config.toml
num_key_value_heads = 3
hidden_act = "gelu"
norm = "layernorm"
positions = "learned"
parallel_block = false
init_std_o = 0.0164
lr_mult_down = 0.7
warmup_steps = 200
decay_shape = "linear"
train_tokens = 927700000
Each number is 128 + 24 x the weight over its row's rms, rounded and kept within 0 to 255. Layers, rows and columns count from 0. Numbers have three digits each. The size before them is the row's rms in percent of the matrix's.

# layer 4 MLP up, 2048x512, rms 0.123, rows 1316-1529, columns 192-255
093:106167099087141129124119141138119128106160124122128154149090140093129088120128168108158117105123138126137105106105158129099122120146114118120130146079122132113169101126123172087109146102140094
090:096120151157141142144118169159133141138155092150131118134118146112137164139150169149135118148120144140133152064090169175105155104079108134125147132171143129079137147091138114132148094141106108
098:119093135108158127123110129174112139103132099117143173118131114142131111112107120182172131109118105157106156154118155105071099126140151118087158135143130137171116150119147108194126153128135090
097:130118132143090122085126143143111148155171149111135100096098134124110136103137110169140116151150165138102118111163114135136129109130128133141135136172106160093146145119186117104096088149143133
098:128172161077105125129141156124133101117091125124112149141141093114138104068106159119071103130120109109135100106130136145119142131119178158102134170091158156192134103137128128147110147111108130
108:081118154127118106123123136118104092112134130130160117115129081140142082110078126143140108129152097146100108133152098067192151104118118161143115109102157153135165119144151141141094100147152130
096:117119200074166137077116139157134137130122177132132160120129084139120140143103095110119127149141126109129089110136116105106120133110158113114139172131102123177104158131131135183176108138131114
103:106119123130097148131105134062131123099101132136097136147156110136116148119090131130149106166122123111135112141131140133069091127139134120111114136146114160147153157078138187140156107084099120
092:157140106132121144117105151179133140134102103118108129149120133155159125173134142124107065174098141148110101085121098101101155092117129107125118155144080114132161087129102137130141129164162134
097:182083126122144154116103148152110100137110130097116181100103036146138108147092133135119098111154149110123156134123110160129121126135120138167131159090104112108078127087149154155098176147093113
101:132147134096142132132130102171098177134132127172136116118128147119094112121111130130124100143108118114121120111133123138105109133146130122125106133097110148098130076147149152141111091135102127
100:115113103143154135135139112166146153136152139107114143089065160118146129141148117115116146099155111118107192152108169094137145099129138177162100096146116127133114150183118159128117101126120143
098:151125109110137134132131135147091120107111134145163115128126133099161148110136115114130145126127117173146125184118112131114147154119123152114156139146103135097131113116150090118117119147156105
097:104131146134144143143123169098144108126137150128122116091136070095128120105138139110127132117098111154132145118148146127107104087142136107107133103092146134140186122116089114139072149131114104
094:128140130144095180121147122153105160116118134134059161108115145115078121156149125169119110149105162095114121144109133127121102097075105191128132125155137093128132094141109107120155119117138118
104:120102103132149135117084105094121140108127112139195101090112111174098140141077103142153122064169171139143158133148079130102132098154102153138168149085116180117104103151149107125129133134122098
114:149119120138099158105136134099098168141090104169144120076108139073170127101131110117105088146101125169081134126075112136142119176102169155156144111137136105121162131108106113097119135149130099
097:134106135089148132131104094141104078124079078155111163156137168161139112161130172103104108087112137137086141153124134145138169122118155104171120158121088147123152165142099153147100131196094106
096:136163129114132184108099146108106102114111111115109142137139121133144122115123114166134154134101109090146122141122150125119126120079145139117139149137106131131119161131111104139142070132124137
103:112136110166076172100103137170138158121126103097131123122161134128144170152138159123107184117132128124111131159132188096121161073111121133120132127101129132120119115177116137141145127153082116
099:152117186147124112080108138133137130128171126111136092140167129128105127145128138148122123137171150150098115171135113123098113130133094136136117141096114092122101156145135083130139113147093128
097:120147154144126114117129145101137117161147110115117155121122078087110125161129151138152148131069133102104123125106152126140145130128111140107113115108151137114106117090144127151114156114161073
099:108128125163094136172105125126092111146129076121124138117152125130160134144121115126159114157150102135109149139109175163141104136124134097085122149143121155163137133162111095133108157147119094
098:138172115162120126141174111127107073150075123098107176171085168135102086084132115101144137149143121094135125135140156164122143111159127171110118078088138109051168158139131148140088117154099099
091:141142111133134145144154154139139174054126122080130147121162097149131127117084090129132120140124117100109045129128117167141077104112101125135139103169129160130137136139114113147148121133119138
099:120117143167137132181164089187117105100109106108106124099131108110124099159145179161148075199154148162130137106129143114154140118186163120122064153111112132132105101129136112146152079115154118
105:133136102162151136076113127099107140152168131127119103163122121138108092108106160150104143144118129112098147128136108160138111157142127135153126121114141137145136107137126140178158109104130133
099:163116147103119101149134143148124149134126113116131097119165119118099157126145120135096150099102106115115065077090087127123138132128118130134086123096113139099135138129117099168186153128129101
094:081094147119117104122099097145137151151155157150137149139105117194118099101119080130089118151154111132117140100170107161132143168140106179137092106108113116116134160128121148137119151172112146
102:138118193149145147178144137168139161077103159130142090122124134135112122137146130124087095112141183132118143135071125144129126144114129158134139141120143101120125109139095096111136086154154145
097:115107132130161089126124134114163148119150108110114112097089166116150080106101118075139068152124173128155114136107126147106157122124114109136133116118158116116135119126111148126087135115142113
102:132151156108094094147151126131094090138135131112122094111108131145119120113108128095155110134149133149125085155154125156138093126142153161131134170117145145136127143166099188146146092087123136
098:138123128144117119115128138117099149140113093138131112102140079129170156135172196098154129154112123129153078138162133109090136129145149117126143115097142134120107105141118111124129127142086129
093:104162112112156113085148100128145102118121098094144176140143093113154128124106124123140083122121123154106080142124103139106148150117130124116125121140130125094138138116117098110076133160121180
098:138067131111110127151159125099125110157116143111110113145136155098136139108092141161111103118157142102170129147116088123101153136150106063145166138114182129135158101165144095115143079125122141
104:100091169143158133147109123090134089149128119179110114117117175158121195122131134113120130128139107158155140107155107142143103151125103163171104108116152123125116136116134123096102146148103109
091:152164150117108094150101135159135141130137089124123132163112097162139128135144133099089131139128099154115141084114120097131148101109150137141140093098092115157119129125128129153116144171130089
095:167129089105136127129126145155138125129081096118146102071131138152152142103139075101145136128162097106120139146150139122092100084099110119097107141129116156142139134149133128136133139126120097
095:142133108084133087127114154140116129110128129129170128082148079154129143134125138091117134157124096138104143148098129170134168152141145110131085126135137118143149086105140114092164079132107129
099:126172150100116122107161091108136172097152127110170150128099109102165075169141128165144142143136131098095129139156104151112116094124105145156134130127096137119153132124067134126127115124153176
096:122113123138115083122161146112105130105123074128083109114133124115149109090177177172108132142127189130134137136133132145136077094190091114132145136153140134155114145116093107127113151120108107
100:133114194104138134141163119117143154149138084140114142099101126097085135122124116107119101141104109130117146088138123114135131161136117131153089199089129101136089095137128122123094098150123148
094:104147164107146102110100095168134153123144130145150155087098113170139148098124122115143141115179091102118113147136105122140125102147132081126100147140120104124139093129112121107157101138143159
100:106131139122111164119119104114075124121116112133117145088156109138148111129149116117082121100143089126108148157150110107127153118137131164134101179138121116080128145141140109117168125148104130
094:088098152113113150149123155140125094121158117130130122183129091146137124107151144148129172173143116099149135045083071141128115122081137128126126086097124122142160153109126126120132121200175110
096:135121137134116132122116130099101134130148078134108155130107137101098106095115108141153185141126134126144130125118102129168096149133129144111144109115134127168121096126110125144132168132148118
093:098097145107136105119166093127125153160117159201150147131096111110124134123121130099134130131117125138164158135112106153105103154144118136168091117139135128132152168079124135080135108083119128
102:160098129124148127147141130138099158074117138160134106126110136126130108146109093124172073139119131115121138135116128129135119124140149173143110137123125129075175153110147112121170126114158122
094:163149125181155138183147110121078144142103103109118108097138089120131177123111139166104111140125150138131088153134109148128127116123126127146138138134161135131146070149138115124136146142120158
097:133119158132090153100177104121130078118132153107112143112073135119125142119134153121197122117131135159125119144174087128163138113119117123100130143137132133120092143150105126170123134144113185
099:154159164150121131153113099157097118143090130148174141131139132138145117099160085103144131140163092108147110158152126131137138173100143152155126076135129096129109166130171124133155139191101127
099:141130135136170124083116146137145138141150105131106122120103155163112078150104112140095083120106168085165124147091161091165106125131147129119124153138116110120139086145141153126114129150098150
110:143122137133131127146117138115118156113132093127102161074125115177171144139124105159097115135105141141110161112146122175085118151123110123142092152134115116114134134139117161170143125119135124
093:150129128104093153093133118169123109194122098118127112122135146118192164130133125152134115129148134118098159126137159118151121087121133126135093160125137088157136141143115119152100110109150146
093:109129172159113126144114170144124134145153146179166154146110127136189097103090112122146138083106113131132104139126120135067075117096114076120130165166130138154086171104087137124128135103138151
106:146088163145115115153163151150114125075116085152190139175108129121135102129101108136141119106132110115091126122141127122131140131140125150098086091104094144125129126128065084102125100137141082
104:155142088185122152129166143145113130155112165100141121141081086138133165138147110145138177153083148157125174086103133170151137127161136132118129137121089111094135123146142133110147180130103133
093:143148138085148137105124132086156158090089160126101131136137072089143167136116135114115150117096144142153139124137140150157117156121130153142138101117127163114126104135164145118103159169098106
092:137127148110138131139098115137093131120129127147106135130166069130130151082112113113089137123139126114143133140111131107108129164049108146181132109131171149149129150109149119118104147118113159
107:090116135124117122153120105127090124169136124138123126106154122111137143105106144112149121070165132121090144103130087124146132103135122128096143119154161108118166113176111164123120130125121152
096:170173140105150133176139137098092121106125128102101155100107131116124142122151117084125163101144173107113104115136140125144150140117170128087082109150169132129136175121119095104130109054122113
094:126090136096105096154109108132121101157127134135120112109132124151165117092182123163160146132119122124162174134160171136169104187139158118171134154124154121112128124112141156109096133152168117
095:105166155141106108119135123116099161123162140165125092141168085095106137136114113096125173128128114126136149139120145111102110098102117133119153152106132205127176150205111092183132167103141123
116:136162163141147101124139152123126154143103104133148159104118158123111157115119165156144110112111121156140123123188121131142123121160135117142166143096126096115139127126056131121078113106121096
097:142108115124124128066116117110120107168137112130162076127149160153096084103101124170081115122121120177105133101139127109133139107153112168143140073085091110142140152116137138082141143122135098
091:060122140120130138130145137132134114110100098162135113110127142174126135115172136103171117100142137161107144133192137086104135166143177120179109110131118145096155108149123134176118128101143119
093:182109137125101151142116119151123104121167132135139152112152135149130168135095129174116136139105135141127127146065122132116153122110132131139140100123120103115156087160112110178114106096157120
099:126141180108129108108111142133119104143135129167135123185149144122143137142088160104128104153136111096109118163134119095132109141123106135090118129151105102128098111181126109151122113123140079
095:094097154091135120157164128125125122135155162135129148120132096131101136087122132166149148110192123122088107148149154092131107105131088125109149142133124123131114128144138144132079097169141140
103:128142142102134135078127125093097162153138114123139157107096106132176128091128134139125154140137139107147174169107117112105134105137179123180164126147122182133154148140181138120164123164090038
091:132100152179171123090142077137158135108140155111160138119112149095138141157080131142154108088108077092116117114108154098147104105126150154103085119131158134135146125091113148119129111129145115
097:141121174131089110109128119164130134126137154142121171133126119120153147114096116074144103121144152137178127146157146141127123154095131113112132157115142133122097165139107127132119159175129142
098:131140117124134102132137095103101186113097133152124092126127158095143136136124129130109113155170141093126121121103115131153129161146137158115151113163129142087131108091156165137189124146127107
101:142093132140084146138081129142094166094131124106137141158157115176130125150168109122128139125154137123105146053131110126156134129113164097114103129112149135123166130166112086143067119126123119
096:137150077132137151112104125083106138078196147138150115081130135125160081098175163134141156144137136079122128111107128170136144108130128141096102124104151138133143100115120131132141117149138141
095:119102098107099050165158138092118109105162138107142092131151157145123138120142126073117175109136120130121127115098141148123137097130108158072157099123106152121128115135112100107179105156105149
100:137153151126083104106080134140144114121126115154101153088130138132127151138096116099205115113149104154124179146131091074103161162138162160087172152096122125143086151096120107115161118164106112
103:100135123101126114122153103125170120162176121106137116127141111146135127163161129179160142155131125132113084111094149113087141122120146131164113146120143146143120134108093196122103117107166121
115:149144136116172161154119133126122115140126149100131188112099157126138105134166143125119095061129153164095099119074138167107110122093118105127145147130104112125131125159149127095108132147122153
101:117096130081101160102139095116111154117139140134078146122153154115124162099127087087170133126116154118067161138111091151118137090124088156120095129181129111118129111141164136133144132166142114
096:111140105115095154110121118135190117154172116094157166150090137111134091128123138136151168121088147137131140112152076122139124134149156138142142137073099103123100148129138163135174155107100154
119:092085110124170153096136132121101154126142147131108116124129119106127132136139119114093117189087106131107096126160154129098173108131165111135108169077129114125109113152140105124145098103149126
100:080111129129091137156137118122088132150124152183126124195151141131130103127098154106104140136123158126088154125075103168067186134127139095148141109152134135115115118120130096112160145144132144
093:186122102098153133131119161145083167121154122140101119146146111184121131123142139113111119120146129145118163147145139119125127136154102119127153132098101140107151155138118158123143129146091119
097:127141110137087108113095136114153122099116090107084112084118134121121132128140173163119171180111133126138094139145159125144136120124137116136178177132148124109131119147115121097110094107099147
102:087119165133110120123132124106127124223117083150108130097127096134118137122145144114156123161150107124119155137115117089156113110120163148090102137157139122107108143135090098118091115130133136
102:128152140125098160121093120124125090107151124161156115127166122171166125110107128135126123163100130122121124158146128103174082094142147126121081099172099137133085128094165146129123141179134152
108:110175146101123162146149080104110169120139103153140154115133166049118130118114104095115111143068173114118141127129092120163164141166135105141147118101132119130108106163136116127144133155123139
100:130143121131106098130131124099161177108149122124152157112114127109105119118090125120138097150133157135116134130132129094125105095161138145140185120154146115126099104162142106120101144143124117
097:143115082132137123142133160177132151091161100146126123112099141148120092116111140118121135101089104131112119151119108154102134132106120101168113129111157140137095096141120139114106087134127139
100:106107123114119111110161151077149151131153115110157107118140130138162140128141110093092113132128107124141148133106076160129174084122142131121133097142124118115152152140140105091151131138141069
107:133112132138169135136140142100095129099112145102091124120154091129116164141124102154134153143114099102106134103169105132125104126143095135135165117121136139080123128109135119141116122153133168
099:168145115103136153079096162136141125140129105133117114111101134100137116130105153153071138125111147117128153094118153131121210121114136096126152096079110187158136116161097100140143127072132120
099:082071139138161107145108130133136142130129063134128126088102127125136095125152111136105146111146163154118123145073149147115146118123124164140148112145127134198121134147089162133109123165139073
089:155142133129133109148147128145113143130175144130106191166085150127155146161140081119109109103102128178115114157130157142140077103097157159143148092140151089142085091159101132161119127093131078
093:097072144142097118120096099131120113088125162140190083107132159132133170161137151131080115135153125114160163120112125106130170162110118157138125151114132107125137152088119121128162083165160143
096:126144155133131142087118096105088136125132181115096126136148124133163169084101105133112165103142135091147107105110140112116133110172119119085122142104130141130161133130143126134123079184120098
092:148106142102124161109143119144102118148147126156088117120141083160113130136135130160127154091150135156130110130137137089170066139124158123162105147150140130150121083109083118141111161131153183
098:129150151120184130116040112088142134137114100143137114092165129100117106156163142156155146114148102135096154137145136069119101105147070170111123113087133140101099138120087136090121132182151119
103:128117146133094121166100149147110142096141142121151138089154105114178133118132108173094118146090141124129111152098142102132134182110128164095115185153125133135131156125090161132141106146102126
096:076123152116102126118123128127123143155118167123110103129124127143077088104137154100118140114152092104131124154140151116116136169132124175132136143131085085135111100122103112130143141108117120
101:125154141106136132142135085145159129152136109116114157146109128128133130117118145130110187126156154149141109156144135124100142127167132105100145139160175181152092183150129112108089132121125033
100:155145142095100093109102118134140135084077132116097162114100081116135089133151174141134112134118123123077117145120131112146168124143148109086118113099125087104128098134118109181137117100135151
095:124152091106122124128109118134156085120158116137143168146089118098107156102126169101146100110146083151137158127144138099118130122140101063111121131105138144119137117117133143142154117098140153
098:155185153150141151124156131106123119105148157155134148115098095115097106171133152121104128142139142115105118123072121136068148100142117138140147169106102159138133108171149151062130153161173113
103:108147123141090140140147096115147137116145107100163125175136109133159147137130100106183116124145093122147095111148098112112127086143154162115130116172081095143077115156118086152175142121087163
096:128152120134142120166153091090124152121067123141119141143124115129090138170112081129111125107101147091118133135119112084128148122128164124110085164086140155167183098120083128068145120144162134
096:138162104112120153121135108152160127130148110127111122079132108135155109075094088099104115122141150156122113154154128121134098111136157124120089112132077121111135129132114118111100117125171163
101:128116150185134126131111150103120103133104109125108126081152101157135137133107142137123155178125089159129150137120102185092125078143162075166142126142127118150122137134151132141112139149132086
100:133118118103121144119127126120134128131126102128124114113097153128104125162170113108114144110110086124103114091116123111136149166140133115148140136113098152149131124139127071168101104113165102
096:145131125132129158113087129113143145134161144138109148161153128085130144171156135156117134123155142144107155129168127121090135149105131090136113128143121103133140155151091139129173114131149139
094:094115156158119163111107172086131143124133109102131110135161133089121138069140061128158118142147130107154089110148156148147107115152115149161107076093145111115140146131130117131135139102162110
095:134147142169155147123103153159123114114141082083119123127155116108125106130148103168078102100135120096125140144186090119132127141136096136155131127125106169111104091111140127141145080160123118
102:173148116166116102099114072154132099129121125112127131162157166141147154124145092138121147090163162149117197097143147131146134130093128115133133138127122125131136148084122160146105122114167161
097:152157151154151082099145084153144128111150107132098107110119125098148109129119141116104118133161099134116136125121138137159100131163107135050149167129182099122123132105169117154153097142119128
099:131175118173128114134112102118103117076095099148091115107107123155135091098084120114096118113146164110119115125151118143124150173112117074100209161158126119114089167132144137078156120108177122
102:098123117148147129101066132105114122119153088131167083154137141135109135136149103132104158121137086134143138152149080125133146093182119120102157107070065093136163163139084062144114171126162119
095:119146112150143116150106097161100117117123078116126117128140113107093097157180145063142147130107128179136181152121142122089108146076082121128125127132122130121118132147137113113118155168120110
107:119151151107116146148074136094144158101113125119122132162125176160169105162119120141107104124128127125133092141090116115092155165103178140123155138086148146145145143146099135092122101159147097
103:107149166102196156064113156142160110138142147137148153143135136101125117180159123179183110125175089138135155135166128139092095121080108115119122160114101167105167169096104120095152114113144124
101:139146151125090177176124097136127165131118102143164108121126109143124142132157119123090129144181144159103140096082147163131114150147152113158151139154168130105182141122100138113178127151109164
092:114136146168157114111117120131141141123092164135095131157186116102104150100131164119121099139123061114132123157128172178102119107113129099117130080127080116119157160124115137103100092131107143
109:131162140118170102128134153079144159138147124114182138141137113152082152115121148116102134147138145156136123149109144147101122119115139110142123132142120117157140112128107096156171164127114108
098:099104168122172154116125134136163137125132112131131111073093092090101185102116157108129086152144114170165118156117131135142112104133125155112123144142151114114148105111132096106115125117152153
092:081159166131151116106091133097108154113107174134115101106121139126166122128110108178155081129145130114066117175128107112118116137099114150111119126085119116141135146098171120137117122122186111
091:113065151122100142151111124115106144146175133100105161096138126106127113135106096136114138088154112114167116186143058114134123120097086146160141159157134175145128135108140126152108137133116168
100:088192127113141109171094106124105172124109107106113121116134101112082133107145129146135092144114141150145121127081121149139143148154140166143160091145123146125116181142097171157117143125129125
096:116130139111104132151156116122159151135150170118090117108125136155125150168104113111111101136125140111146122124133136133175110133156090120076109133075139108122124158103122099108143072097158143
093:135164160150118153143132175131104165102141128135125171120127130108169142106082171097134165110146043118130138123106144102036142152117149130142140133117113171119158169182161108092165103112130130
094:109138101112102123125119156086133135107131108137120104159128088143145151135136135105127189113169172089098152165159114111101157128125148092119138131164161126130154134159138148122089048115121129
098:129163118135130171123169105084162086155120099133165153141138122102107113147107129124153159088113125128138090079115112117084151122132126146118126125149119185131135069124188107169098123125145093
098:085106133103132143143125110100150096131110156128111134112163142127100160157142109161112126122114148110123154114131161161119123104133118131141149155103137134181116106151143115114112069182097148
097:096133117081086123105154160123163135120144144159149175101090110129140138117156130178109114139143159121130127104144098122136093120138176105122121145130103123079136080100110119080087172134142128
106:153085147120105077130133113131115120141118143156125109124119093074134129120154145172086137129106173130144122159141098160120106163132117175083154121101157136148098157103169159100172168112168173
094:124143158124120138141133169070086158172148129154127129122148153083125132097109116142153099157142110115123156117095123127112165159154109138089134114101133165092110123147087164160105123145128154
116:043144124167078165153117140131123121166137155156105128119109112078102136155145104128126104157126165137087156145084095191099148133131118135141114199110126123151130117132157125114123143096117137
103:107122127100124158085161127077154191107132152177113099151128099110101130156160107097125120112108165135135101129123116124141131128077121144124137111123102157128107142116120146153146135088105143
100:110112154096117154147133114114098126096057077131100115152117099142142166137156144122108131114144144096114075128158115109131168141152148129099126153153139108143161157147105131132161082130128134
094:171127105152150139113116147140150131070148131144117157143082150181151080174143110138098143145111107121150146126114102106081156126101120150146115163134125177157128120147155131135090103167121112
099:142150098101134136107127102176113136162097153127169124122110098137068106165156109131107130115135071117108119107136157149130154125147127148108140126132095135114113119145149072154072143133143111
102:148125126127115113141162137123070127111095117121078158153106126143118144135111169108093147101168160101155172113106156116159130137122141118117137090134180125094138097102123178135131111141118141
096:077078162111134116147122179119102114146121146169121110119191104115111102098104112116110143125070117176173130143134148102150133176148096155114162092166147132136123134138141130137126138140136148
097:119128137142103151146150113106139103133149104122136107124144087171100116102134138115097107101108153187094101141117097105162142107153134083103134178131159122142122121114122143130118136110132118
101:143128121118127185080094112122120140172106069129114086142116143120114156132162127145150202136130142127103101126102120148162105109136107146103156129163141099101120125157137130163106117151151142
102:082140133119096127112137172112114156123101133137198138140172113125107076151127075154112107096125113133090169124118121168084128087168132097169125096107136138151152196156134110120143093120149161
100:157121140132112182094124141122151127158119161137133127084098076094091136140132096143091144096144108149163119147141132087153141117108116123130180095134157137152160105105112149083128141087167152
098:113144109169080119128129123115154151097151165096129115123079140140083098150108137130122119123136124164135119140119117118131147133146173135137134203126139111145213158127143096138113128154127127
096:146101141099123116101160122121101134131148122062106113127139153140076141165112129089137161119171133110118112177098074136162079126116156162100113121117116123133153153131107104171124140083123104
096:133145134119178130162155099136086098141108120098113160116114133085130163137093169117097125149147160163125129124120134102142133108131172161159108111106123125127145134145136095094125156144123138
093:140140133129135142088139151090123115114127103153123132190156098081104135128112148087168103163106116089106142112178088141124122134136101116132117141100126170117111166132156151115151125135124144
098:119165119084126115088157122112142083167107168132178157112120109142137100147155147125165125135144113103142127147137118113081123113093089153070133120180135115125124137150144130116171097179123157
106:109158116118089144144158149102108198160152145174146102116137106121152092114138106113120098136130132143099110163143102105105103116155163162094076120088119125154144119113120105122158081145125149
100:137134128149172144094129101122133123160109160112165061110133110141108122064086135151118199149134126158125125089096079140103169129125129191138174120123149149156135100139136105140130129114122144
090:124136177121134097074095151149124109157077127149148138114154122106157111125124160117102117139114135122150152157150124099134116137145129142113077098144133134128122136160104139145135101097106116
091:146152150122169134150068130130082159118111128141080124134169131073134113166114179157108154109149176110126139124127149108153130111135127107132140136094144172133126137118079143114120159120172128
103:101083123116161137126135135117124148111092147122134111148139119100109102099155138132136114143120134199137186143157107145197121162128098118125089073119150133118071109095149141121109129069136120
100:152093144126116121158113086085117145158137180169146103047137136137125127150143139126104091112104113168090120135126146099082106103164075135135121123119122093134130149174101144134146166115051104
097:143087139114145106141172125130137129135136081140112137088119147107103125125159115143115101127145109150136160121084116143132176094124171122142153111174134135120156143145152105132131137067177159
099:103119156115163102125175110154142089119133165135186162129122120143113180139113159125146073146118071138170118106130169125156090108170187104132126140079152155124125158151092145161101145134123115
108:133141135093153111088128105192106135162131131130159101149124137097107112124132065140114145124142089105138097123149134152146149155131125137119140106132162119156167089158124123143108111118134113
099:158142146155131089131107148149125125122104142146128103139150131148131152107116088151110133121103133126169139153139103107103140116131126141115125136136121099126152131122102137078079104135145173
104:122138126160132122152137088130094072102099118137101145100156125112149090111109143087136116109163130099144158140112159140138118093131150129088173102160147174123149148118120162102150117127163140
095:140109180137119122134109076102111139130109106158111153119103124127122137166100142163113109140159135141173139133155144160114114085105128102141138093111154114166138135122179171122116164097134131
098:118105128121149076100103145086121145090118155119159178118103112125134114186116121148116129119147131113115128088099096133122160114082131144132136162153119113166182131110119125128129168147169187
100:118062129127112068127142101152161156125139191126174108088118128139137120091157122128138109136104118157113114147133155131159109148162161142138139146173124095115122168125133134125122151151090161
095:113135124158077111119093131118139168107151151121130131133093141079131107135116163127149107117093117144144095132116081105138101161147134170129113141110137132077122138139127141126126160117146191
123:112135138104100101088147114141184123106088099167125086108134139087130098138146154132120148109132123130121155125099170110130090105119140126149134165125146101153104137130091112156107135120150113
111:101128145123132118094161119138136136101153120121106118139087144095100139143162131115155092100119125102156095111092104097130162143141141126158170133094094107103131173147122099107149102083106140
094:128120113114108125141149135122123123130117143150126108116128128141126135157133113149167161119111137153097155112065159141158090116138104222116172124153075124117127123115154104120130104122125126
091:105157096123162102119125100133135111157115127118140112131123113172146112146136175138158098099131132150111103134114128153118094097146135100097119106129149099119145125097140127100133110141098157
100:160102150115127147137147141103132113120133121131092110149071144097134110155142128112107155137131144130134127155135102096140122115140101150122146124123136142149092112158124093125167163120136125
099:106124153124138120098183108155137108138153127149132115084118147136168124163156124120084105124142130145163125106093140144112081183111122121133106106144131152148104154144160126109145100149085131
096:107118159144093113165163137157125147124152145158141112119106155180103118100115075124136120125114081140089121138141094138146117131130116144142105106150159109128126146133177109171117154123180131
101:154126143086115137134098096076095124161149179143115136129133135150128124070119146091122090139121134125097095051090100117126141133112097116079113164150119145123098116123112151085168117181146145
095:114176137154118122127154141118092114113178166103140146084161104168136145164135115103098074121114157106109089154180145118096128137114132100110142137142106111117130142130124059122134098090076122
101:123113133163167081125127107099146161099150162140098137169119166124108098132133125127142125205130148119103140126126123125153110145122127140085157170136125134112117115125144085123103156151159138
098:137147110089111103105150118146145172129105132118136116147138119125088181146130105131090153145149150123099114128139121134161089104073145098131123108173121090120108151134075130117107078144166139
091:127153139150130119113120145144124100172127133132130131102149126126136121152128151144130153120185109129156141098130122156132075111119155092100132103115099133125137173106151158139151116192155138
095:124062128122139119129139109080150131162098154057124158139076180139155111173120125148132129092132129127145082124101147145099146159123133127137122143126144162145123133106112137166149126171162133
099:121168155145148117118151114141149121132113136118137116085135127094125099121115115109141124120160130147107124158142103140152132115140160139088088152113162110130155108130105120105101122117107187
092:144147169098176167127129130144071142103095130094139140161107114146167167134150119107104154112153119133162121113133147196147121127160156118153125116104133150122182110152157108123170132114088139
105:131124137162092110148092147124095109140146141098120159101121141131138118103098107128178126148126107145120134122134113175121122125105129132142128147131168089105125132138158140125091187147147138
104:185153089138117148117096107148155093169098136126129107112116120102168131091111133122137134166190143111125101113120138126126194174109108153148099098097131144143087121120125149155119141135126122
100:129144142142092154135130134118112166107110103114119125125091140138117086135191169120086117095129163101154075071119083137178128129110185114162124051078141136124127125105124112134112093174160177
100:125144193120125129105145114067134151115105132162150140112120135105148149133115134101132130115105143137105149150135099131173126103146090159136089158123143110130152109075134133120161105161115131
101:106125122137108133161151096116127117112142107070102118111125139186105129105125110128164144112144144131077126116135096139116121177170115146111147119145118132113165158129198128138122145092106153
098:137135137173059151152150106142120143156122134095110126120138140139131114140132106164155115124113110162093109126144151144113130121136122127114157130140083174109087126108127113111114142131129112
098:103164162104163069140140087137123141099128118126104121120137124119130090120115154155107124105098113123118115169122150074110109119128129164132146115141096107121119095080146161115147133188102092
097:124096151153100129087133157081127132125115113139144080082152123128125089115140132127119147103139134162138137149127096152159154157125126093087155122103136089134147111137131115168136141133086148
096:162154149116130112120143144141114126139142161148088150145130096136120156150156138073086103136105161118157106117156157148090130077119142118120116084112157156108106125114127161119167139111152120
103:091135146163087117146132143130098095163094148150136149096117147126142129100149120149175117128109159134129156106134123133123116134125107087171128124106111162151154129107156135101118176151143129
112:140113084156104151110148158087169164107142113160170098160132094125118139134162145152091156128085110161096135130131155148106120118146162103095140127154151157116133097132116132122097143141110109
109:137146123131159145134127117143131128146141129123127158104173153161113109155117191138143078078132076092164102114147138171119137128111112116127184097140134106103116135138115129135193123139114147
091:147185139145104155134142091128077083132120089170142164169146087122116126116134122108160100082126105160077103119138167155128126150085139138105104150093117133154158131133104110129111113112141142
102:123127124162117133113083081113113119160159138152114145097098136132083112136144138162081141100125136138141119111134110164121138135113142126106102091148133126088125117107128109076149119128150138
106:124141178171103142130167145156118128113143137111131130092089118097122097157156138138156121121129149172129138169116120156145166115100074129127127123114138126141170120148108137090132128134169164
098:085137146130140136137144066064155124158118124137127135119113130147100136143104107117158118109158138162127166116160098125092147122124139138151134182128118092129138151101135137137132132143140140
098:186111154174135129111134146134145118148175098137146137119126113143130142111172179095157116144114116125135149153119166081103105124140127139166144130137142084131097176147105150133098076102146111
102:111141091119146138151092100153083115108139166124176168114124115121111125117122140142076160132150089137121117124112119161119138127129119141147122137157120122097104113150133104086144109100133133
095:160164150140155138108150112131141148149101127148115156115117147102144117138127158106140151161149144129187115089177156135149157112137117149116154145187110082165143105124103061120115178125117160
104:127091130153139125124121096128143165102079119151129170105131090089130145105119144165167119143123098074110122125148125109124127138129129149123160117125145131158103100139160126050138113109128144
099:123126094165123119089111105113109127127169110110102138087089120097159125146194139161107098122140127138157125099129115106137089193141197100118109101109141195140107104128111128112131135121148122
102:112072125110091137113148151125101148146134134120129147139106098143145151100144153100144157118114149134126090110141185150101171100155126080142126086140151140128136137112085150118138137119148138
098:155112090157108134192126153108116120158149135108144130080102155177089116129146144133130136133158155140131130114141127091141176118123096152138161112122106123100154116103146112142147158087111130
097:147114091169146084147144149149109133152156120150130149132171142162158086150098151134115164097128103119118147096130183119125074131100155123105147129156119142160167096108113149140102094152112142
102:138129097113109102116122117152118111118118136114105124154104096167111120166099133123146135131116128120103190082119133125121120138126123167137125163129146067143160111178113132159099163153144144
100:111172099102126135130146103136149095115152147132104144133096087107126133086151177131154095107157130139111163141110136126122142129181116173122152136122088133104118131124128134150137122137165115
099:152128125115097098063145117163122182111119181158149152112092141159098155123126118114109110126140108120094100153121123125089148125112144108167129136119119144112140158135081156147140122150090127
091:157165167121124134165115147107095123115124152096098199155117128120137109116117136099089105192140142117123108164113107125096098125069101133142150132134130164126098171089133133133142086120127129
105:107073155128162138156134108171117165146153157118077081151118137118123134156091151113116115117107080158112135092106130110081132107145124159137113103129172152138089080124109136129130169109153106
097:136129118135136124164098089116111111112118125107124141133153145158159159162099121110169091068164099143103087121123133138135107161093117123173078111150135137130088108149138080120107157151129105
104:098065132103076118102136091122056141092125106137148167128111172135141117166097149124137138100128135134115124141134132153166136110119122147131150131125140126148150081122124142125174140126160125
095:142100106139149126130119150099166140124160137144149170110089119103140126147074094160084165140086118112156137174129078116114097136118131179109126129134152111193112133114170124131154145094135148
100:155152140143100151123186106117129113082111144153063135148122135152121146160102115123117141183162145147125089116105134101144122133128134114142086142123157119100142112158101084133089120136168144